config = dict(
    num_hidden_layers=13,
    hidden_size=256,
    num_attention_heads=3,
    num_key_value_heads=3,
    head_dim=64,
    intermediate_size=1024,
    vocab_size=651,
    hidden_act='gelu',
    norm='layernorm',
    norm_place='pre',
    norm_eps=1e-05,
    positions='learned+rope',
    rope_theta=10000.0,
    rope_fraction=0.25,
    qk_norm=False,
    attn_scale=0.125,
    bias='all',
    tie_word_embeddings=False,
    parallel_block=True,
    extras=['capped logits'],
    init='uniform',
    init_std_qkv=0.0847,
    init_std_o=0.0,
    init_std_up=0.0847,
    init_std_down=0.0,
    optimizer='soap_variant',
    learning_rate=0.0027,
    beta1=0.95,
    beta2=0.95,
    weight_decay=0.12,
    lr_head=0.00547,
    max_grad_norm=1.0,
    warmup_steps=200,
    schedule='wsd',
    decay_fraction=0.891,
    decay_shape='linear',
    final_lr_fraction=0.0,
    batch_tokens=32768,
    max_seq_len=2048,
    doc_mask=True,
    train_tokens=230900000,
    max_steps=7047,
    dataset='wikipedia_en',
)
Each number is 128 + 24 x the weight over its row's rms, rounded and kept within 0 to 255. Layers, rows and columns count from 0. Numbers have three digits each. The size before them is the row's rms in percent of the matrix's.

# down: layer 2 MLP down (transposed), 1024x256, rms 0.0869, rows 208-307, columns 0-63
# up: layer 2 MLP up, 1024x256, rms 0.131, rows 209-308, columns 0-63
down208 096:154127151093104099114118153142154140094109152108138113129087113169119149138102182139111148177110118088123128094126138178124151116132114161140195137094109075119154137138067149159164128152100138
up209 104:128116164126123134126180126118133146101130107168117124190116143179089100084165136164145126118084127103153115090110124158181109140148121109145138116164100111128170134156127093120118078141098152
down209 098:131124133121134103118137114134119143126166087133095158121103097159108118119154152111088099091112175123137135137123132160114123130108140116136150132114122110134127112116153137137105108149106144
up210 083:129145125172125139097115104145137123119122139150105150069157175111140157116133143124158117149171162115108115100113107148173131167177101159109156096107112156121142115156179157115105124133132128
down210 086:140117127116129119115052103144139121124156124122157121133132156127101186159153133129134128147119114149153141124089134129150153080098116118102101110069119122126123131099153113108137157129115173
up211 101:143105119167124119129119128112139146080099141148187140143136117143116149109115081141128139144133097118135117118154118149139139149109083101114151128129125125125131148117139104133129126102135117
down211 104:149138122179125123171076112120103190123133133156141115136152130159129135121108121120120140130140194098124150120127094088111145114147130114124152097108147113111139101096124056094118110095112162
up212 106:138139078125135152135087109139085135123138150101099124174119096137127115114136134149123132173118143105110139136164124153097111156179088148155129094143163139147154146092109143128107129077107078
down212 107:152133084138127152162143133106106103142141122106108132150090114155108112118179104141121096093112110143168121133121136114143111130116136138123145101198105137094122137139130136132103078128117122
up213 095:139142095131147122113115119124119143139128154145147143152106131152127098077149096136144114145139112173106113148141130138151119148129128162082136081122131148158110147145141098116130077130148091
down213 090:121115185121099102115118136143107111140124144133102132137139153129113111165153135078147077106123156120143177139078104076142110097157142133176139140127161132124148112105068140104131092123130104
up214 104:116124105089180112129092149104112120096142139128138154118119117138123121104138124108150181101171144121121094127189102097154096164136133112164118159148103098088100099115086134111144152155165147
down214 099:119125092159140133138128161125128096148142126112123109146125139163154079117109102141115128144152136143141137151167094113116077120079123160141161144192160118166177138119107152137112130142110099
up215 096:128121142112164130115093099137117138110127111130132134083123092092146127084109123155100133106115128160128141127143130126085148134124137130157179131136086110131151074117119158131126153109154130
down215 091:135145134121144106117075117130081136119125120104133108138144109118140196130126106103153106086174103131128175105112123078082138156149173133089110125124161168162133143203104169153133165167120182
up216 103:102111092151088165159136137131153153130132130078110103129141094133127139094109166131128142139145121121065155112112084158131143115151133123120145135073124137125087098114127120105103126122112115
down216 111:132159158136119109122174159123116131121136114134143120150116089102141102126139144125118142119107131138131140134167112115133136139127115105127180135158173099086153157084085076129153097189157118
up217 101:119160104155133127126126148142123146107098107119158131121153156163100181097093120151130149131139124168153107123124133136149115138132153135138153108159114123135095103067148107136130150130166164
down217 113:108125116137103120133146146154128144097104121119131127135122160143128196114143113152084145170116117162152106145075138154099106184156137141145126128109070108127102109128154156166086174116127177
up218 098:137089114084139134154115107087144138155110107148113140081169098125162125131122139139084138113135167116110127135077147117142119160146095131127149143083091138160171127133114145127131116118077092
down218 094:122137152118141138157156121113104176137109098095103131151118106135124109160063126068111104128128094162124171108152080155118143126149138153127150133119123164141122139106125129119094140099129133
up219 104:122140115094132155129142130151112078152118084180146106147112109119170102105147075099119117113082118169115131160167145144129117149124106099146182114131135102162141105133145119110155147113070102
down219 108:120127110095155132118152114126117104090118181161124107142117120152154102105090146141160097088128156130158070122122098107088079146133132121141117095077117124138122130125156135127109174131115114
up220 103:103157127116079123123177138138130156151137140128131124115074141122136161131121131109123088141100132114129131128118120096159140158116139169074138147120140112115139092136110093119147129103146130
down220 107:138118130136115120132158141115123155113135137107112140123076107130115169113126132147086106183131130106157172097111145127139130126145142144125127147113136131102118110130122123102156116135182112
up221 099:130146131131135135142068105143062126117132184139077151208131076124144154141135150125156128147144099104112117118143139113114126116134102144112148118129119162120139109121127124151157107130156117
down221 094:144185147149108128096125112144079119120127135163112159140096122169114102107123152117153144112095126165126119175120107140099150143166133090130108156143119139125136126125163114149144165130138137
up222 100:109128155118117121137161139114128118084127179129131144114137154179148133149145128116147124149119136092122136159139148133137145148143100106116146103127167144096113082149095136134141143155140065
down222 095:089162146117098135134060135082121113121120113124098112128112145168142121113191106134142143099145140093125091149079092123159160118160122114124130102106138146107174146091124135134111107154116124
up223 101:160113145132159134121146193122137149111124136131107109105111119107111089096112087118103140177110115102090183125170088130126096162137125151146145038170140131132122158103134086134146149140119099
down223 094:118145125114126116110150160136105127143207152083156129194167145124112100119136178161151143132118143143132108172086129089122136083123141108148092169136130125146129093140135140147152069165146128
up224 101:178117129115136133142122133131144132129152127155144111173123142140139142147078118138109132085127135111122137157133123132141098153132144072174124143121109072068092118154147114106142122121138139
down224 099:131158136143156141105128120159124098147181128121147162130097142146117107135098123077117137104102139137136151119115122143136148153155123187111145122131097139137169177113115154089198112103131142
up225 094:143140080105151145133174141146122146111147151156141152120128113118132140127169117136187089152128105156092113101175113119138106153091152117146093118111142168124097116145149142149107151131115107
down225 098:128113130132102098151138126155130145120125114106122107115155139105105126089096101129151140171150146145120117140103130136147129168144120147127129106133127161163106101111132089152145139171158110
up226 099:119173098110108107115187109145127107135164114114151119154174117125151163124118123136121147105113134145123153142145143143121136129163123166144117138108142135073159164158127111123106128152141082
down226 084:144109136148164163127108109093132130153119147126156141117064140140119101149150200120127083138108110113151095131124103111158138131153147144138169127165089130126127128094167155143143133114117160
up227 094:128103077138099159161110146108124130122143143128121074135150102129156106125148146111142119122126161139131123126166172141139112126157126105164133106155164067096122164116151158103123123195137121
down227 116:132126091161131140146147129113141133152154097125167095115123124127141142139141124064126136118155100139113102116122116140093088142130163105130102126133148108115147171104124155136143118157153135
up228 103:111131146145086141142134132124121124144140127115134148203107084086141110131142128111129101137139112160133122128121155107131171145153093100123108145125107126088109144139129135145156155086107117
down228 106:108109139132104101150132153107098114128144107126101119125117098073170126097118145096177100124139133159139147145101137133113168168128124105107092113149107149128140117133134098107102124126146131
up229 099:148125140084114102121099129137136134109117084184188097108116105143107136152122115130166152103146151127141137106160099079131126122136114116092155129153099152126133120135115162131126147166116112
down229 102:144163159137102113108113143121088145151180113141146086138138129126152144110117137114165188121147129123149134098137089048123164140160090082100139159132114150149136145137088145182127121153172124
up230 099:147124124120108150135168112155163124154107119148141118162122124071124125145122131105155101120104131125178108154097133168115082116096133128157146128162102105124126095123102143111168110116108094
down230 097:155145103143144145127149119158129117138155110127142123105161172105120144135109112087156114135128130153135178141085100171111129107071119136130118166151124130130129122099121153148141135121128130
up231 081:104144113148124150202143126098132141155149176180137097159148073084142128141118134142141155121132123105130141120125152188154120108169125134131111141101145151125097107108117166138128142122157132
down231 083:124133085115108158184144121143171124148125166168134107149143110098116142140111135119138154117139109119119104140139163153125111108147087146100119120124126135135145104091105127134137127091096112
up232 094:165118139108159133123107151143112120104129107182128124165105114151101124111120140137134157135131108139119161107120127148145140149169111106130104149142116136119118144135122135156122128164174155
down232 097:106150140155091129135106115152106144138131130121133166117119143155115112133162103128132113129135107145129098164096119112152167054105161102118111122119141094097140110137137106128131121176147111
up233 107:109134078100115125135128129117097105127166081152131154153185143094107106112163160107162072143137089132149124111142147088144111182116176144128149121094117185114093109175152095126106148134130120
down233 110:115127111125123113115120143127110105117129107143098144157147185102153148155159097157123138137134127118200118115134146137125116139095136115102093137109165146140149135110111123175092167112112137
up234 106:156134140093129173147121109115138107111139165120109128099120155134155117101130136107155100104089144114159104099129151137128133119126122128104070147125134083129091150125082084148121120115174153
down234 096:133130123100126152124087113131165137135139141108051109109138148122125119161115142142131121109142122137159102109085180117130103121156121108073083144131129125158123129082134113178129115113105172
up235 095:128152148127095164162174112148165148092133094137146124080166093107146149121144167131160103115145114095137134123134126130144125129163098106117145113123089126124110106118132146151103112136100146
down235 091:131153107163109135133107061078097100162158149130168111111163125120106105093103121120147126106167099147125176091158106129137147111136072109150130167088107108148139147138088122144151110127174154
up236 104:145114154160138129096117118158129119111144115102165165138150153137163173098143133118122101170106116168171109133147105107161122123144114094144136120183166147135084095113110121127110083139141118
down236 101:124137132154103156092119153151149124117120135154181114116098157111117113121093150105105144093124160114103117114109158123124117115111120109109110131140130178134155120160110143093132085104152154
up237 106:093121116113096123152171124113065130153152197130158116137144109117137143143125132118146154136092119133153141137122149097135104135135112178132155148115085150060122080082137121086091119099122162
down237 109:110124104112104130169130169101131144104133173131146155127119123101165137096143166120154104155131115130097137152141139153125134084133136164135175136098125148110099154092120156102132131111090154
up238 102:137146157168101161112166137116104141171114098145123114148126138174134140126133095132126125165120103108100132124126129123100096127116111093156125108123128166130120141127160154149113116115097157
down238 095:097118131144143153105122158103125128147113164128125123139134105127152085081138130133085117152146163083138173131123160136150159184097134139154148174137124187179093164122144111134150122113167156
up239 097:122073128146137101178093073133153196126146137073125111102114131111102149117144140142149078191166113147105110102166120125138151106104125139179115107174168138134133118129151125137158148121131139
down239 077:119117118131110127091155176130109077141118105198114123122162127143137101100132116136114142073111152143104109110144115151119114171105144154111152148139106141089149130110109129131140097131153105
up240 101:125155146136151195140124121130134136112115147078131117161141098134139136124150123154093129155140140103157098139137179114112159124126112165115093101165168113108137086166120112157109118135111099
down240 103:126118166125148160156103142119166100159114155110107109138125113155131131129145085111060110148122124121118090117113157159135104137094091146125098112147111105174161097123116096141155136106107095
up241 095:098105137139106169160053132137180152119141160130123157113130143106173128101170147159132137147150114144138097128139128138108139151106119143107075124125139153141125109135099120101134131147126087
down241 097:146126059159130171136092166115150144152147132125132142116108125138159117121137123133124105137133110137107117121092116122120094149108127151118122122138120161104146132129096122141158149132101107
up242 102:105117174132130153122133175145136141117098112126145097163116124144121145130121086144126148126143083137153117104131130141118152142151127108102119177166146129156124167077129093149124142123120145
down242 110:101178137132146100145125101150136110106131104118153196135115137144142143117163150167086127099132120144110141141120117173122141120134148114099165148083130114142145155141117133113128166110105141
up243 103:119191117128168105141159092142127151131148160127111129159112128143130126091111098137175128129118113096098155146159127131109105192141116135118101090153109129115092154172102146110151107103140097
down243 092:127129137121133119190151085150119158119123117102119156159122138100118111100086143182105160113115153113171154159112117120142141112141175159123119121157092079163125126160115154117120110180138136
up244 099:147107113129167118084121201137139127175147106110180179110143073120123133128106125119120161134115171106152119116159135135146117185127148098127150146175096102132130117107152135077145118121128103
down244 095:116149110131163127173162130079132129143161156086126125155127079148093151127114096135135089125104120147109127091079110121164154122088162109132101120137090112116139131118130158069121113101160121
up245 111:137111146148123146140169159119135116084121130211112127107105169107133126120105103118140089147075114130115119117144125121098109134088130169154108120104122126122131156089110097159139135154182097
down245 114:140136129139136107143165160150118178142111110145141113129106187149161075102161097121150131123098066158141170127141129156137153142089167113122107144138131123153127124065133128142154147147170129
up246 101:095142130139106147166135127112117115133158139112122132098119116138135155152113111149121130176140094124120120103135148124099159109129110118138115095096116147090095112117092135135117165098092149
down246 095:128108194140141114130134164115155150138088141120131126149136115125160170138115140128088136101107165143147140156094082119140098179145175143101156090151162112163158142120113149113117164108144128
up247 096:077098136145203166129122089106129098109086101104103117117126122134129089114166130168152115101132172084117142093155152132119122134144100162120129113141139126081136123120136122088105171119121084
down247 087:060103153166119102130122132131141155109141119122141118142155152107108109118140131149105134133102149128072133115142146142084142100117136135130174142117176125119113106131138170102119121131103142
up248 090:145109104146096124166157121126137129105080161090091145172169123134164083121142153125160147165164126101178116121146098101105125113124140146121129146110125109168098122109142149118149118073139113
down248 087:142174137142128137180167109145095106152097178119140131126190120124092109139136135130131118140135131153117092182128099143127167111162124119092135111128104123122131141136132167144175116102112139
up249 103:125121097137107120106136143168181149107099146165143090132151092153139145133116137090156144125164123160121110105081142139149099136192100123131130073107147163079126124131174148124082117119131129
down249 097:116121114133151123088143139134152147173131140165132157132151143172148124144136100126140143142137119096177126170126121102115110138113125141143125140107087103156157109076121145145134114115103162
up250 099:104151074149118117151160098131118122177181112118118153114158110116136146116131141093116122103135122110104121127112092133130136150114115123106090153086143153161152141164127113143108084097111094
down250 095:150127159122117165132130176159139120112086108134129128141113111120113126151109124104121143157133143147155138155168148129150091123152110138140149119150127107127104110092152151107172121161116166
up251 096:155115126148152157141095112120127117125108105155152159096131116132084122116132133128140160159109176143099115128089097143105138126106133141116112155133147163079134158144076140179132123128118139
down251 086:114146154138077074128159198162098150114135114127148103143132130168119150149121107118139103088143149121174169131119152115167173118109130137128121113151160108160112124127189117160170113164095105
up252 098:131138122078133182121093112131116145153113123066154061115110130082123122111130113136118197185121120128141112141136127147149146112099098130140148128170131104121186176134158118163106138094112133
down252 093:180151121074106087166138073104120123100142170146175117115161156112168134155139174137128136100142149154091113134139117127136149076099146111142118103102105174168143092143115150127102069125124112
up253 102:084110163105103116110118124143123110121119080112132137153139163146123144114090163132087147139101110113142091150142143123129102084148128105135116099140134137135157130155148132111148151130106156
down253 094:106154142156132131145101195140148140119137108138160152123117131157127139113091132162144164130149152123124120142103178140140143095162100168121066121166110122135141122124141110095145135103118097
up254 101:156122160181099159136137157124161141122132150161163121169114123157095152134113128110164114150128087134145094139142119107096088121104134121154132117144113095156131138128151116138134147170118131
down254 113:122127152154072124138118121077155126137086127162123159164093095130081145111126108141165137136103121137146131119129134148101123141128132128138141112139110152126143110106078097105115128142134157
up255 100:125100095125134123116131127167104179152065151079131095133130117149150071141091148086124096153144063129125112140109125126115100153154140081139140114138105070085128116126113140127131113156141085
down255 092:159121134148126127097095113121129183077100130106137119130120132134099145147094131109133102130151097107137144134165119096134101125123124129158105119118098092143162156140053149086167154122111120
up256 107:168133112118113119110155114172129137129148104126087086124134157147161125122141105182149147130125126102153137154125097126081101153088156139104104109117121131086080142133119163133112100109117126
down256 121:156137182122130115110129147148114141154142164130134080143114135103117096133130105182096097110155145115129136172083101143124122149115164132109121148132143146126112109163088141155108130140144132
up257 106:127168103157162157152146155092108080119149170122115163106127153138124156167118128116139157140135132111145092138168130123096150133096146176168104139147106123087136082109124128090178122110160125
down257 117:136121102130101128126125139119157125111129139112114150121122111154080130177111109119135138128149159170113081103171128104151104085129139124166100155133157113068107124111152136145159123158142106
up258 107:140159122155165173151124163104091118068135133102155169133137144164137158121124093095115117118127133137109097136126108111170145132152075122092117087131089144107098134138159135138115171164185113
down258 102:137095148136109160098135166138139153122115125115142104138135101103114140116139146123115079130128168162187170147150078103143127106102127141165109131096123070152147139159114152126163180154147136
up259 099:121113093131153128124135161117149114111130103128131180131160144110149138144088176159127137113136158105162147125148139138169147157160119111176154143116119184124111113117124115132107112105099138
down259 095:095159124106153135111162130124121125151180135157118143133127129152146112118118115139134135137134114142140139102149120133099150147124170114126148084153126133124123163122163117096102112165113176
up260 103:072112115116115098159138106127148117107124163122123092091128138095108146105155096143170160117132119091103090103142127186100141135131098127100096174095151156160129125092154147094092120138161137
down260 093:089147142115127112143142144151097145147089211107142108117150088093159091110155170137124113117144131136165128165112089159103149129125130107104105090154161123142118145171146129122113144116121137
up261 107:108097145126141108106169165138102130148127146109140134145143119111131073132112156152142126150123132106137085158103097195148136119126114152158081139109133124122131074117090141114140147134104124
down261 100:161126075116135130195181166114154164098149127107132145120125129112165128093112130070148125102172157124140120146152119161121183122111158130123111122161141177146143119055115179122148164083128172
up262 098:159103128141161168149122146119133117140128158117117142113135129099108100150102140142131134146168126134114131135125105122151150150097165133095116133105136154095124096131134121125159136138131163
down262 094:113128148138113114133160147115106117120088113139151133169112141118132126160144143164140160120123113147111102110185073107122128161095176110174111126134123098137111162110125161141155117127119154
up263 102:150125162118130137157116150141129122152160149100167121096109140163130149136121097088089111083162124104095079167112133105087099097146103093116105126131097092156123102138145168120090149144116131
down263 096:059143078160133113116114158149117124119111118131062098131165111100129155161108144085112139177152126136109154115187129154140142166079178151131135097135135116117109150148096112127136106103123142
up264 096:144139132151136122141066149126144162124109119131146127157121148148143112149136144082144136120147097131149133134138123096090114147135106153171102133116134146108100113115083142054143130140158117
down264 101:145141129142090097103066114150103129114073111130160086173140118143113120165153122100143110168156114140158138145164146084070103120109093130131107147128107128114098101158100136077131161132173127
up265 093:114144104140175114145109093086070157145110145157100111140163125164141157068088139110138136112140127154133121098145166109122118146149165147143126107131144130133115130101129101116132104148175156
down265 099:087139204096124104114106111113178133137123158114107143178114113130148124085078137120105092137094130120121094166200184112131123074108104137136111125134119129166160107133115126112109153191144111
up266 108:119155122114115113098180089112115101113102070117115125142162063148165105126137170135129180111113134122138126147116148103149140136140131141108151091134144110123139102121095145098124138104124108
down266 106:132132147105115145164118159111140086140116122092143151170171129116144081149128138169161151109098105110138130149118093104136107175157128089142128108152091148140151134108117129115046107137113131
up267 105:133103115106100158126164123151125149124140126123175120092106115115169132128123112116149156135149107131185159137125185135135142111149129119112106135131128140111136146097150125128126124099072152
down267 123:136127127157168113125161167123139123091128126125137110091130134103157153114104152129117081133126103138149099162109161118136126097125112122138102148172131157109149132066128111119140104097082137
up268 096:132140143152109150110099113147155151128099136108145159150139102111131094101126129144138106102124112139135105146164111126104115110136103111123163107108142156114123101105099078117099129135156101
down268 097:157107111136117109093117095103114114159145144154168153144137161082096107144167163157136128119096130121130144125114098115107095130132095108138156129097121136092127119106127100120120153115137106
up269 088:116098129183105102146115163171108098147107092147089128104134112149097085112134124137129157156104093132113109092143136128115151098140121140154098167105155145132124102139104144144124150146094109
down269 094:120127141109154073123147118119121147140164140082153118138066108161135161148128110145143076089152145126156164135124069131117137145117115128159153093154126093118131136141157142112119067165175137
up270 100:102122119153103129137130092123148127158128123159149083107126088135098169097147107123066123139139066177114133078117122136152144127161104141098153094119156155116092109133130060135145108135116142
down270 095:149159122161123130136138158134127144108120132119130154154099194121153123140112130103179132118099189103129138182126135140101132142087131093153107148146121157154134108123133167116127169134133102
up271 097:146105123129139154106129108181176104150118148124140138097127141149121110115120093137124116102152120130113126162163146153117127142080160117143093167132131089149125117109136106134133115129093141
down271 107:131106116117136099130127151109096141112135134128089113119138140092130189116130163160107149147115086113178137143096144050156166147122145141103178152113142139137118158116123105118131137139166134
up272 107:095115097177131149118156169142121121094072105120123102142151085138123111125081151089180149122130129131113168131117115125159154145160102080089143135135149112122118121143099123164079132098112116
down272 102:113132088116139125154129112110066162172230129121142121142120089104103156121112116151132183160099158110144125142112108158141146160143129138130128163120106123114115147140131137121141127140146125
up273 107:155124170093118166138178112107097158113184135164133123135169121101114145134134156110111168129150146101157119140107177179162139132136122131130093102119157143094070114129125115146104121140122163
down273 112:123076149145119175093166159087129129097150127182134129095160135078106176121117103118128132121176129097146140103137171132137153137101109140141116129111167120120067114146112098160107120117113166
up274 101:191159127135136104080128112142122117139134092086128105107132111126121135167127140148097119146134160077129125158144128165108132124122139105155125091133088132131099140146162136112134132166103073
down274 103:153065144150162124163165174109109112121103103132103136085104133150130134094091108133141127141100108150152142177079126106139153146149113138113086118133101127136163105169094156162139091177078141
up275 103:105129096091128143110148161111155105116091139135107099155151079147123149103124142119138119145112160077127107104128152106123126167150119143114153067126109081105115135129153146140112144122117101
down275 086:136111095115107139154112106140123171133108160140144094162136160141122196098150150098131135150171134118159081064120168147076142147132107116122134112133117132087134138152090128151067156125114167
up276 090:167138087119157137154099152188149111100128093162119141170140089114167142069062128119137135161105143165116132147089127164117134143139070122102159104133156111127153105144088116111122126131134126
down276 109:111152120107187081147126138155143146097134099141116121164121107086163113125094128127142140087138138196120151146103116131112117100114087115177135136084148146157120159150083155096134127134124158
up277 096:122152077100121102150160139123136114190124148123111082122140142142167129087176139133145161184126111101114123174131130140130103135120114104118121133084180167147138091138157154133127100116093127
down277 093:129118064131118120108109142098192113155134109149160110155153153121071145102111151132123122155133114140140176147107162119113115060105139136136096115148101125123121145137101097148121149154112115
up278 105:141164133114091156117095150101110130174121102127110133140091098116139134126127141165127135135119134097106097145159130101147130129124143102190110111109139146117105120128115086156136152131121109
down278 108:133156114086136160176077147134099131139124122154098115152123102127142139147156152133107142116118150103162116126172170094117133134149146104128152116089131134109118159092125112176142174112132144
up279 101:155133149089145180119131132122129140136140126106125066178112122120183131110170104112116165146138132114165117121123172123110148135131123116165110097193128092110133097067141102149125153142133092
down279 103:124131208117102112118094083132115093083164125133161149105127134124167130130191091114120133190099133103108137150141162126108133126127113152088157191102117117110088162128116122143117119123105094
up280 112:077121138138155084156131186156139123115110134087145124134118124158101109140104118118131129125117086121157106100158184132131099116124143135103128140113161105100136137185123130081107118107117116
down280 111:112154169079122118150148127097146142115176102141124137185114161131143104107121085122111139110114092138127094148106130107112131112118113128148191093122139109107142149152099128159137106140146151
up281 096:115097120137166131121116161092125172128107144141133154136123142136151060124144093131102118162113089138153089081163144130127131141109107102097113128141131121154135155121101140132117123134134131
down281 097:094119143117135112130167156125184134119172138135162149106163156122124102133132159167134144089117137137124170146099099136145134138100087130111138111129120121169157116116119116192145088149142145
up282 096:152088150130155151160126142088193172132129107143119138120127120130127159148138135101145130120143124081100143118133104138168116105091139153126169124159112132081115097134117153136141136144120127
down282 089:159102130122122147130128117123175180132128121125105170140130107143135188123165117092176143092114117080107125135147142100136184084110096151164148151139152135136135111091114159096139141099140154
up283 103:175167126126115150108135136102061134192134131115119131099135131130123110125079148152121070140111108105073128162132186144128126108121092132107095127070134133133125145124148127136123179122125119
down283 103:148144104095149138118154137128115124136122106122114092121105177121124123102128100122070116117144162118124159122130152110119146138093030146103108112117134119095116122099103090152120123108152102
up284 103:113098149135162173121097137102155138129139144114145163158124112127144109139099106148127123097117101138144126195116123139156112129152133145139079131162177137120094143110156048120090118093168082
down284 099:148154138115171092151056104136138094099122116116153118119141082114142118147106120186124127086123136108149178179152139129102125151126111157168127128165160117098124134080129106155138117151142109
up285 096:181143113148160118126115111160089125109123132113042147108142125125113111131136153139151146166129147146137092122157091096104120138131129130101095120090154115140145138132105130083134130150114093
down285 106:149128115103134145123078157143139130087121123143064132151129130147097153170135119149146138119156128156156097150143128135116122130163104111101142157164143111101161161103112143121066105125083118
up286 095:134072096163157150120092147131130147122117165110122133137124121117156131137154138152129173115110123124123148135166133141092137143133108138130106116082122136162134107121184175120095113099153127
down286 108:104121097110141159140149120121122113108138139118085150159120111077105154141128119153115141080106097136121146116113134141076095127123122124169126142127145093162144139086113164095094114118152118
up287 101:124125114160139115166143156141147129110106163142147142112134152135119119126137203137142139154115125114091123122148137083155144115124175114094149099106099137131091109132147145131136070154126134
down287 101:110140162110125122122136117127111148103106112173138138138157073135129153138075145119125096094105112139170096111146088145117151157128142164111160179148170152146121138128112128177117170172085121
up288 094:124101131151138156111141115124139077108157136106118181165151121133151119089133137132143136167164136118141088201165120150134110165124106120138149115159124142107102123133106110139134142124125169
down288 085:077120153143139099124157126108118125111127141163110123114099120147083142128158136110118131127118120176172151176149138130117138116121105114131097097092084135150121110137177148110128102144118110
up289 096:147148168145150127133128157158090155134146119096132141158198148117114095081154135125105130165138127121118120118098111095131132136160160134075143143115077108153145104112133125170154136117169108
down289 093:153110113145126178173059106102174094147138139083091126128137120172119148160100090130144132127127138107129130137140137116159145111119106112137108165140117130102125150116167119137107117093100176
up290 097:151141156106095118149160135135181110169076136135165116170115135131117119118151171130117160094141135128118113087154054121135139149098158144071131096121163141158130083156140161135166104104102137
down290 087:146141139091097133137135119128145119185151095130143125151108136090133094105139106116079176114132135137114087122152061123142124124109105151141130141134151135120150142123186105131100075087118146
up291 092:144153122149109163137132133117107124119151131140130082124120083145134106114134094092136138072124178135119089104131130107137133131114086132098139069146122140102118122133120096108066132158135125
down291 093:097150110136088153156119150131110150149140112121160054121123113140127099125114136109150121165163173101121124109143120112147123131094134121085165121132118154126163143090112121177122115132176160
up292 104:102090106106149113131165136140201122125088168113125102093124180128126106134152164132140170141123114137164138125137139124142140146147105154153147128114114150095135092149107124101114164082166107
down292 108:135153115081115086162155139110179125165121115097124083114135150122099129102175122116120126107132075154125169128077122110138150124157132134116174149143129114152117157118128122142114125102131127
up293 097:147157124110127148130136166115126125099095134092103163154121095118127098136157132145146106135103152141108074109169131117124135158114104143182128108109113103131134081116128105132126129140131135
down293 101:128143159124095099109133137139108123085105135110118100150103100122126140118131153140104149148130129098136119137158096109125170133151067137141105111119093102157122099155125130133125096172142121
up294 091:177118130163147112119131146085171128118078164117098166122146135093119088173156130116157107127123100114128073161144107126130098139132171105169103161147147139127133127117122171129155124106133145
down294 093:097132134097107146140121103143129145132183124136146083121108125175136136105163129123106128123133136162165154089125156113126160114127091127108167130139136105145124171157154125131145152126151127
up295 099:129125162115123139140139116162155149122125101143122124099133098141150141112085102166138140119094118109134112096128119124133105141050125200160162095162117113122108160154152152122130144103127156
down295 122:154135124109108138143137114116113116179145129121113122146092120148129206125122112118128171114090101126101109104125121135111143097104105149125155133130148179117149168162150181150141118147117108
up296 094:125152134109166153184113158104155129167130112146123146137152162149146111117088093109143119146116136110118106144130155106124156148116124123145116124130167138142152084147107075028105126119144155
down296 088:114068160141144144131101140132149129137101155116153161090097151125131133133160131124099160158174116106148126125113165143115157130128127136162124130112143125133158137129118121085104147107166144
up297 101:121116113107112136093152156125126142149105159135142164134139111114151126153125138135121110165063151127051098123084160101124151179111112147146168085094130147089151154135122126174146169106122109
down297 095:132148154100118113136128181149114154146123111114172147125116117070165092189128138096124109139103121141113159147125111108126151110138181128111127133117147130116147126140128146129136173108142102
up298 107:110134132163168142151122126130152135142141119102118175145154160126169089089089134164133122143160162139131101175121094181143143121186064116136121148150112129104137135120143076117118115115113118
down298 119:132129120181172130138160135112180137121122127120154117115135197101160091096100138146144125144168132108135136150112137164123145101159089110150102145149109119124168124159100093089125095101133150
up299 102:119107130135137151131147118135081146186102113090134083120112110153107143144121151104160126077109158141151121138139080117120145139181145130132127178138152136138141131108146108182119123145115136
down299 104:120069110115141129165147127147128119184141100154114089093124157133141116155167135118147061113114129152141122100097091156101143175135113088145132111185154144145143144092119143147144084127160139
up300 093:165117120087102139149139137092149137138156104115133109135137151114079117115133146121105103077111145127144141107098134118145125119150154102147132129092127106144118129169115132100166144128103091
down300 101:169129132095105112146156144110132117106139139142142143125141148111112125116103171131117102135147115137158173110095105141138161146119099086164153144117172139121123170173177116135140143121133114
up301 096:123127104139146125112163155134113127147133098136118149104127115136144180107112118088163118150160116105101148129141132091156138165142156164160119105088155165115133098125151062127184153120135122
down301 096:157167106117142153134113161117144106154106142106124126093150153130073135116103118124184120141159122130108160094136143115131122115134164169148093103116129147113134104105096072147127143127122107
up302 094:107118142124111113125101119158130154124084129128091128112141131165133128169096155125112143179083104133108136113127135081115078119133126142132104179143144131083136138132136119079145125158131100
down302 096:136107148125117140121118125162160147127112113148105117113141114149116131142128180167111136166116106144112136116111125105090091118155108123162093181152148105119136164125141118115127109130179133
up303 103:106153099146113127151092142116130108124114113066094090084145144151136120114153121118136160117144117105174110141146140124113079130155116130131086151125125123114132118137114131107102110069126109
down303 108:142113136166102121163124120161114147150129144102088133127130110138134113125143121158109155134125109141149093146117153145127148141153151157146128145124171113128123129139115130184124140104158109
up304 085:145137096156140104139137114115089124142146128130149155142150121106122135091102106129126119141194144068131150139147121150170143122101136156141155113161116136126116137129107116148127088096111107
down304 085:131131099104147127170133116139127114140130142141132150136135146095118148108120107114145114122170134081122122126138164146113134095094106153113138103157103133129120121108106115147126127073073095
up305 108:163153121160151097142141131149136136164098099149101165103147128132113095112112090122127140146117155108131123109149107118123123153093102104122142118168136117112152130131120151152117125122152145
down305 103:106128125141189080092113096127125163153118087106098183118118127098143142102109084132145151140117139119106142154106162085131157151102097104125107084176114165132132109116102125125107152132090127
up306 107:144173142101109158120177134094140116168130114152141153155137132117158127115096108105156121134136128124153132133123169083113133151143121086152114118147138146147123092128070119147063143068124145
down306 106:130087158116125117085136136109107113155142112121157093112170126091100128157145130113137112108117144127114116121125138163126119133156135127117153161145147149159122129106101108144095123074132131
up307 098:134111131100142156162117123136158155123135124133168102130133144148133143060150109134141122150171106178103104114131125140140124154155131121087154109107113094115125156163092156125104095139118101
down307 106:131117115133129141107144145144160168161115135142093123085120099156107118160174057133163143136164127128118137132100158146138127136137133127102139106160165100109136161134115142127098139127120112
up308 117:088118083113155154118149129148142154134105073106128114161103130127142131099125163140146095111160115137140080148149055103154131118180117127089144114130152115187141148106153113155181126089160134